{"n_layer": 12, "d_model": 320, "n_head": 5, "n_kv_head": 5, "head_dim": 64, "d_mlp": 1280, "vocab_size": 8192, "activation": "squared_relu", "norm": "rmsnorm", "norm_place": "pre", "norm_eps": 1e-05, "positions": "rope", "rope_base": 471000.0, "rope_fraction": 0.5, "qk_norm": true, "attn_scale": 0.208, "bias": "none", "tie_embeddings": "early", "parallel_block": false, "extras": ["some layers without attention", "local attention windows", "shifted keys"], "init": "normal", "init_std_qkv": 0.0221, "init_std_o": 0.0, "init_std_up": 0.0221, "init_std_down": 0.0, "optimizer": "muon", "lr": 0.00201, "beta1": 0.95, "weight_decay": 0.13, "lr_head": 0.00527, "warmup_steps": 0, "schedule": "wsd", "decay_fraction": 0.762, "decay_shape": "linear", "final_lr_fraction": 0.1, "batch_tokens": [65536, 131072, 196608], "seq_len": 256, "doc_mask": true, "train_tokens": 678800000, "steps": 5256, "dataset": "wikipedia_en"}
Each number is 128 + 24 x the weight over its row's rms, rounded and kept within 0 to 255. Layers, rows and columns count from 0. Numbers have three digits each. The size before them is the row's rms in percent of the matrix's.

# layer 2 MLP down (transposed), 1280x320, rms 0.101, rows 651-691, columns 0-79
103:150113079104121136143162144149120137108117103147178119090120115122120146155120107114150124121166113122079158142111135146097115133138149155088102138110156113151133114113108109124130166158113190110122147143145156169136120096076106154115137163
099:129107135131114115144123131101135079143107170133116120134169110128093130108060139108123144125101105109138105148098161095143133114113113078135131101141123138129103116131138149118131113173172145150115150147144105140104127106150094116117171122
113:134112153110139098133110113128132144143112107123129106122101169126119116096118088156063116176116143095070131186154143146137128105115193134165121125139101117149097153133118138124107137113099137124135142109137126164144118118132132129109158137
100:084101127095119167175102117151138162136135140088139137105131072143154123141098122101150146111099126089076159151113189128143166128141128120155099134144100150114112093115148086142098140146136137099131147111106157139109087117125161105107145159
103:093133087142132130131128133086160152140133136095091129125144152125147130127145144135123109107107160146130157147151129149080121099148066116132131194167100124116121123143142153139148155113130160121103135095161118084137111158113163097133120143
097:140152154155158104146086157141116101113161120150156113119128125093129143104186110101154162115126140166093130116156084070098136113113157129160102132123078151144122111111079152139150135112090097164118139082116131149139076090114128097109134108
090:135109187122151096129106132102126111113133173158178119167113131125102118125120135139136151099103123136151158107096157133146179084126153092068133120117163093119082165087169157088126147136143088145124167124123123106127133128117155082127107123
099:148137108163109125121118155135127112135117158101148163173155153189093127128103145125192132082161121125089115100101143115148156107126071121140119136165140129130128095075154086144133163160128152115126143128099183119116090107158097129125166108
093:177115106116126152192136131139123107100135103110147088133129134187141110103138092121123121163166115128107085136093129152097116126137123121169106073119160109138146119131199140137162139143125133102092116119156110106164134148171106122109114162
110:114117128129125120116127111098144132144120114142101115125116126125074123161116127110124123132128117111126174139111124132129151155160132120093126097113128177138131109131087134185132127148099131147118103147122116146111127158136149119097137135
095:142081164185101115098141156106128175119103145142169128153176131094105117107101167142137109118075123090149127118120155123153130100134159123108154103182100144127137125130099164163144105097126111160119173114104125116132167129155123163108175113
098:129116155098143098142132107107134115161104124133115141095099074117112156196139145118105106146098132134081164117182072094164150098138168109130122117124120070144122148119143159144145108168135142121114128120124165125156086127133105135076110117
099:137123084122099136135114113120125092124182115160136136092129133119138128138133129125145149143130165133151111184160132127106135148122147154118111167177115164139133134142153172177138129131134126149140128140161134088104146165143141147102139149
113:133141184167144113158127183140168109135146135145125106160130119140145128121087104158110147150168106121146109140107106159108073129125159124117105121122109122137151100134184122157138135155117131150144098124154148162119172138145111203167110101
107:111081143102166109155163147119166135137131108138155129111148138102156107123148184113103139158108119138129150137116141135157166150129149142159084146097062156114080153145131126144169124149170104124179066131166118095139115117113135139108134173
095:122146170088159137119109088163107104092124139166123102130078081116154161097129195108072101094087094125127116137109112124096117108103125123086131152146137134128155150127067126151115143135145138137151130137110115142076111129165116128163125126
106:137129162139091131146183107078089158091110083163140138155127125115129150119165138123167150091134103152154127095154152157119153133097113129080090160103163106122155109099138133072152122099091119079114097120162126120129116128120105138106102149
121:122174148142105090116131103114118170157102115093161138126113135143093068131094142077171139080095086086126068149117119134089124163145110110127109135115099122131106120156118114134138158115183121111148108124135094066128127130092126122143088101
096:107103112148113117122096168119122108145173154131159128162119095099102118071119059125126120149139131106124104105112127188120104150099111123118128090114162146102124151107113098093182079128144167111063099111140131115110109140152156171112134110
107:123140101149106159099092078105119135144129073123107102112101109140113150151069136143129141104100136090099154168157137150107131118133128096111079129130106144124091114112117123150117161117170078123110150082118107112132135151089122136125092141
104:150122123130100153141132101129111134086110091155140148134136107157151123114099135150108107137117106148112079143156161113121165143139116115146098104155131123115106110148126155132159126148105148136122124144137107099128104113124076162168110142
118:156101153153124102145116059142131085141100127136118133147133144163153127151090175113099159105111140130105138115087133110119117102148125128161065153101142140143147126107126076114153120103116122120131157119145106095147108139091112135130146076
094:091122132132136163163115098133114123126126079116133129107131133171102162114108103081123172107122117096084130125108124131119085134128082101075132102121158141132111105081153131174129152123128102139100125128150166133103128128145118161161144137
111:145086130143091165116134116143083081141105134141158113134131115092106114127113086157115110143115147138133106161140118117155130093110093144070110170162122125091108116148108117163124141151112115141149139104106128123107133143130163147171090131
078:137106150141129115153125110128085119174092151150133114110129120127087132154152160148082109130138162102120123125117158115110121119108114122151124120155144106083081149132140131157138105168120155138146133115138134104120119120119078104144107174
132:119136135094138135138144081021112130151138127126149098128124078136068122121074116119095134115093114114094131119122140122133128150096168119119132161119075122151149101118122136160152154134127117156124138123130104105187125095131106117136144103
100:098052166171138146118114136125126133124122161134083082136132163150117105124131189133123133116158135117084116105108164146139145127162119098146153138132114111147104090123108110133129152142124121148106118155122134150099121123126108181164124108
116:108113100125160108102141115121151120133120107086150128125102125094159114136097140146100143090104137139108156092167164159135080103132087139131178095078105155110135172120134151141114086124137133119095139152119144117133108135112105128106148117
091:134124159145104117117147129081126187094147145145132163126121137193164123147134133160073095127064144084170122068140126137153099160152109135106117092135145117094153125137105099105114138107100123151134131091117127124116125125124133143138115141
100:137109121120161110091114133127144111096107132127137102125120128126110143148105127108123111128155086124103103106153157183142103132117102086106126150128151132108140126105112098111167114081139101110153130109103126079093119151154152139142125113
112:134181148120100090078097139093148116084174112102115161138118138154113137162141117037093169122141118092162136117121130101084157136130121130109132118126146139102122118071156141107120149131120153104127151129144130128119109149096123151111114127
096:176118122128137144133124125121131097119126116097117161140114152085139201150087124165133155148103137100153150156076137099173099105147067143088110134132077106104135163084130125149143136095147100120133148153150103106163154104129131137137109121
096:133122117105090122130130088146130131137097121132125160155159124134128154120121194102120119110091105095118127117074149113094150133133113141140129159120141150146102147158159168144126135101140111130149123128155134154148128127100093144156120105
095:163183093094095155143109131125164134101170116137156156158129172139145132124101137172126156136157126179092106093108132105123151112149120158102134148114163108131109140146173124136099178114109106133110105097141087132138160132101101114121093125
109:131109168098110124134149089156149134125145090086105094141129123128115154150127105134132113124120146102162154113128145121136122151124126152083173126168108096152156120119104157152096133092155159140130133157138095110141169061133128138133128094
103:120118153149129084092111147124111130181172175134122128107117122188132118109171069083185108157120132120155144139142115093129109126139140101119160137178107165103129137120120126124139124098124124099147142081146114138100148116080144164097108044
102:100132150099095118146114116122135146124112161124107111128133104113095121139139098119076116103119118149146119118171147146103172097130097109129168190159127142150109090145106117108141129086128129138142115110107124145129128145136121141150098110
113:142164133131125137119112101152130135131170145111085123120096113131127064110097144144128173140141142123102101121117139149080097116129131111129122152118146133126104128110089114102135131125174128124105146133123157138121080133112133145121158114
095:127140114146099099143100133099146144162133144131137107122121134122150142102138082105127130140081098145136146110153088138079145112136139117118146136127115098099105140152146122144096144119150148090149109118108118126142070106128119137105115112
090:136109155138139132053096152172133144093121122089119154153139142175154120070123081106096122139126154141127142130093155133102126143134131149115105137112135088126182160141153132146117131126118105149150154165141146072160112097140154114133157123
097:127126141121149109105128134137094119082102144111098113136107140133121088124128123133147144118130121100128103141125161156123118137138138139103161125100158118101148131080120118098157140090143134104110102134099121129116128135077144135139129129
# layer 2 MLP up, 1280x320, rms 0.0963, rows 652-691, columns 0-79
107:100133143147125141153156137152106111143155175153138107119144112145077143176110141142120122104153151160148149119161093125115129126122132151115073125169169123130139122163106136121110109090120105134124112077088118175118140095152115129148128146
106:096171103150111128151114116156120117124093151138145115118083120141116114124122160127128152124114104135138139093135088140181120139124075125114109138105135128149164094133111148189097134142133098092147138127128119067131132180134141107148141102
105:151158127171124162113119133137178130096121127135182113111128164110140150136165141131118148151103115135093122123117105135153177112122151135134113125149099139143096125183130121109147141130112137134134098104162158113159109066166149132115145138
102:106091166102097123181105148144140114151126100130127132143124142127122114128096165175133118123108126127109129116101125157123126095168173155125097106119155095139133106126181136104145128145102135118153097144132135121169141137141111111130106114
097:107133154117080108151136115137144140152137065098132122133104110116167155146134102126158120130114124136125119105160125118143148112151138146116150139114128127147134114148145141133132093096127071114167100115138113170098128134117110122108116154
097:075114117144145115120167126124156165116124134118109153172139081118098114114096169146160139160134156136069111102110181150129098109143114104112134138096112119164136149196147132120131157135139127150100118109138131186145120111134150136126132116
100:122106146136133105139101106151141123118163125160167126126171111116123149139118141118165136162115127119097123152136153105140115133080104131108156133112103104141169147130123115102081170121104112131124137127130071102119097151131139078134138128
090:151151165099116132180100168115111088146153117124120157109127185140135144145100128149121142166158095130131119129140157130129118110113109102116169134131103137145137149134125172117127158127161093120173117135155134127136154142124111140063136129
107:165118120115112130149127149126115145128141087194158151145112120146115123119115170152167169182131086155118117110168104154137119137148154118148118154122138145128145109096120148158123134087140148138135121129152144100142115099132117131121093125
096:153078142101124132099111116158152144116096131135141146077139121150159119153119143142160144138126130143109152141087125076143177130121133145170115160125114123120095142113135095171117118175135154134132131101106133108111146181117148121144152134
100:117145105115130151100102115089149139119158113188106118144136165123129135126106092151115117155156118151158154047105153140140056121121164133097096149138148154139147137098119118144113113117128095130089119126126176114129134173119114122140139121
110:134133120143080109135134171137151094109156153135137121133098112111123094114055127141127094089137150154135110148150110162141125119167137143130148080178160132159090154149137123133139109128060106112153097110146151148118119128111123104160131149
100:153105164131102079161107107083165097087161123116129149165118125124150156128100150143157130149153146129155141107153158109147085131106127164079106180144098103163130144123102134148112129110151117092110146101135135130124106112104167115134134113
107:130113138141141142108115155164124166144142086164168134135086112076143135149150127114115141144112140122078168110110136103143076082082106111129096155131142110108120132138137112119134153144120123163084153119160089129152109106128166130140114141
093:160128140122112138126122141154098153121127136101167142148111144109149121138113105089122109142113126113108130152131148172098124154155175170142157086121135081108146128116115095160152135132101114143133181155089114134148129125120123099113131126
106:156094162150095112142162140115077125144134145111124148110135119092084151145126127124116099125121134145179136141107142152116135116181107105142138150166128142149105125128130167119126088143139133080160087152157152138136133117128107142099115155
097:123171063152112126140128132152137135111131105143145142108123138128115077119133152122140170124147078079105107115181123127087148163103075171128140121130083130175094127152165159150104150110137145099139114132123150128133074138151162112090154141
107:128122129119156122121130133114123109165129111171121113141111157106101132094102134105155136149166120148115117086102130128099091162147129055162158143148139131130184181118111105112100129131125135061146119132115120160149075132140147094138131150
106:083145080122143109111101136102111144143141136139153090181099096121160139143093192137135151124144126170091114151160154094138114161115120132120156114128118122152157130145132114084100124162118131140104125123088127136165164166155152085111126166
098:135140129169182117127129121111146127114157092132129128152139138139177138133141115127162110142137126172155157097156113154131162119113139098108164106080109107102126163123146156154147124154124110120173173133167149154148130118129056155092151121
106:177133124096127150136132155157114126126085132115136165134200129138127132117118193142117138117103121135129155154101106136159149130122149101116121130078116182148143109151139140166150126165117113130124131179107144118164112161115130171149134127
094:157112100123105169133104113145107112126112117148146118115104152122122146122127133144141124126085099138132160119145136125123133143125116077125104151101119136094148138096122151123080134153135102107069139133136125130156158140098125138116111107
099:117135095132165143159157142140155161121121111121147111121105115123091159134137150154156122117149141141096110108149143127175146144099144106094137125092145132130131140136122142158122126112155119150102161110197112105110111113120177153144090143
086:152128147119093077108124115079079127100094135123158162162109125131152107167177148165175123143147134117084093177127180145095100166138103166134145098109130118112144132122124137154113120134131150155097144135093131094071143144143121137121147155
105:082136108158138115141085120150149119189151119162088131148162136142095130116140141128138185151135133128133142146113149092076203151112109130112154134147145133115137134158172116108109114121143146096095138124167152132154121092132158147091107156
100:129085125139125094079135086141145118164110119117115117074154162116136144125132167124134134141113120145128165127116118112119161143119091119114141110147130148171112156154128085085129140105137163147152076138086140070146139100171162123163135118
124:159175120142142128127126156119134128115133097153149085160108108084167149147100173119101142111119144131168128098146150127153167148132134084158127134126118147114095140163181103105114108094174118113132133183125115142161105119174126106148128167
094:157138120098080190129182113110136101138113143126126107138093144110102144154107121172143086159115124155149143117118147079120107111153127117148111109072129121145154117113107145126117077151122136086156140140128177167165163203101116169149132177
107:116137100099128124165151148112126110135139128150128096084121134068118165121159107138157162125160109096126077096147124132143128162168108121119145115136080082152135110124146140120117106150119123097126097126113152091154172130111119079139134120
110:129128101118139075134127156152112126151136128107122145136109148109119183174138124084152101116143141154160131137132078172128156160166129155094135124043154148117142130132107149084134159182141119127169130139149132171135129140146140177160141144
099:171108143141134096135151073112117116105085145112168159150174105092124131106156101110170144144083161113170120101126128095124118115114129126155079137130130146099131120154166115092146137149110147117111115077138149121108113111176133154155130117
102:128128138128147118108127181164116116117105147143144135147139109124128116100102122120141109109156139130137118136133134172107108115139127173101087099141113191114096141127130132130139110161131073124150105159158118099116127151129098029133138165
102:086138103122133156184125148125087085149161156113112150111134141120104119134131148126164140096105145134145126142153085130130127112143109125137146140112118106107096136166110096153105121173161112122108148131163137155132152117148126147144119153
101:121128117153110110128143159078160109176086113127124152161071140124087141122122107153090129132145123133121127105169149147155110148116151138120130169152155130152154147124101098180085116137144122114142134103111144099119121154156154096117160110
103:128137114169131132094105079127104135125141107167134149146104102100163145121106122113124149143148159084113125108178132140112125114083144151103096123093161142127151129132137089159096163145158101137102138122123110172101144136135144085118074116
102:153151092085148101120098104121134127107119100157123108135139155135130119138107110118096079128094088115153116162132149126093100114133097177143154157091112121111127139129103157142139122121104107129107128144128156160125151140147128125148153125
107:123132119139096093115152139115139114154129142087112081124127091110125155108152122153145088122125151135124134161180123109168122133153130151146149133096122099127085146149127144118113117149136149117110121153131101137162163111135118124156104135
097:141135122146128128172102134124143102120149137130130123121146131132100111121154118128170166100086139106147133142126117134138140133164097105144125165095148165139113116154142144142108081103125121094121109124090094163130146103170165128140104115
093:147122082099141171158134148177128122136152121154102108149112158107105163096123104120101160133092157132139142126082130131119127160100122122153149139134163134108135144148152121085159149125164119122140096172149132150163103190169128177150124129
096:085091149132127159126114134155113125146132141138110157103141153124117118108180143123164115102147120144150155115114171168127096111143099108134146145114153128109099112110127168138105186152106166114159116152102113107099121122147105082128095104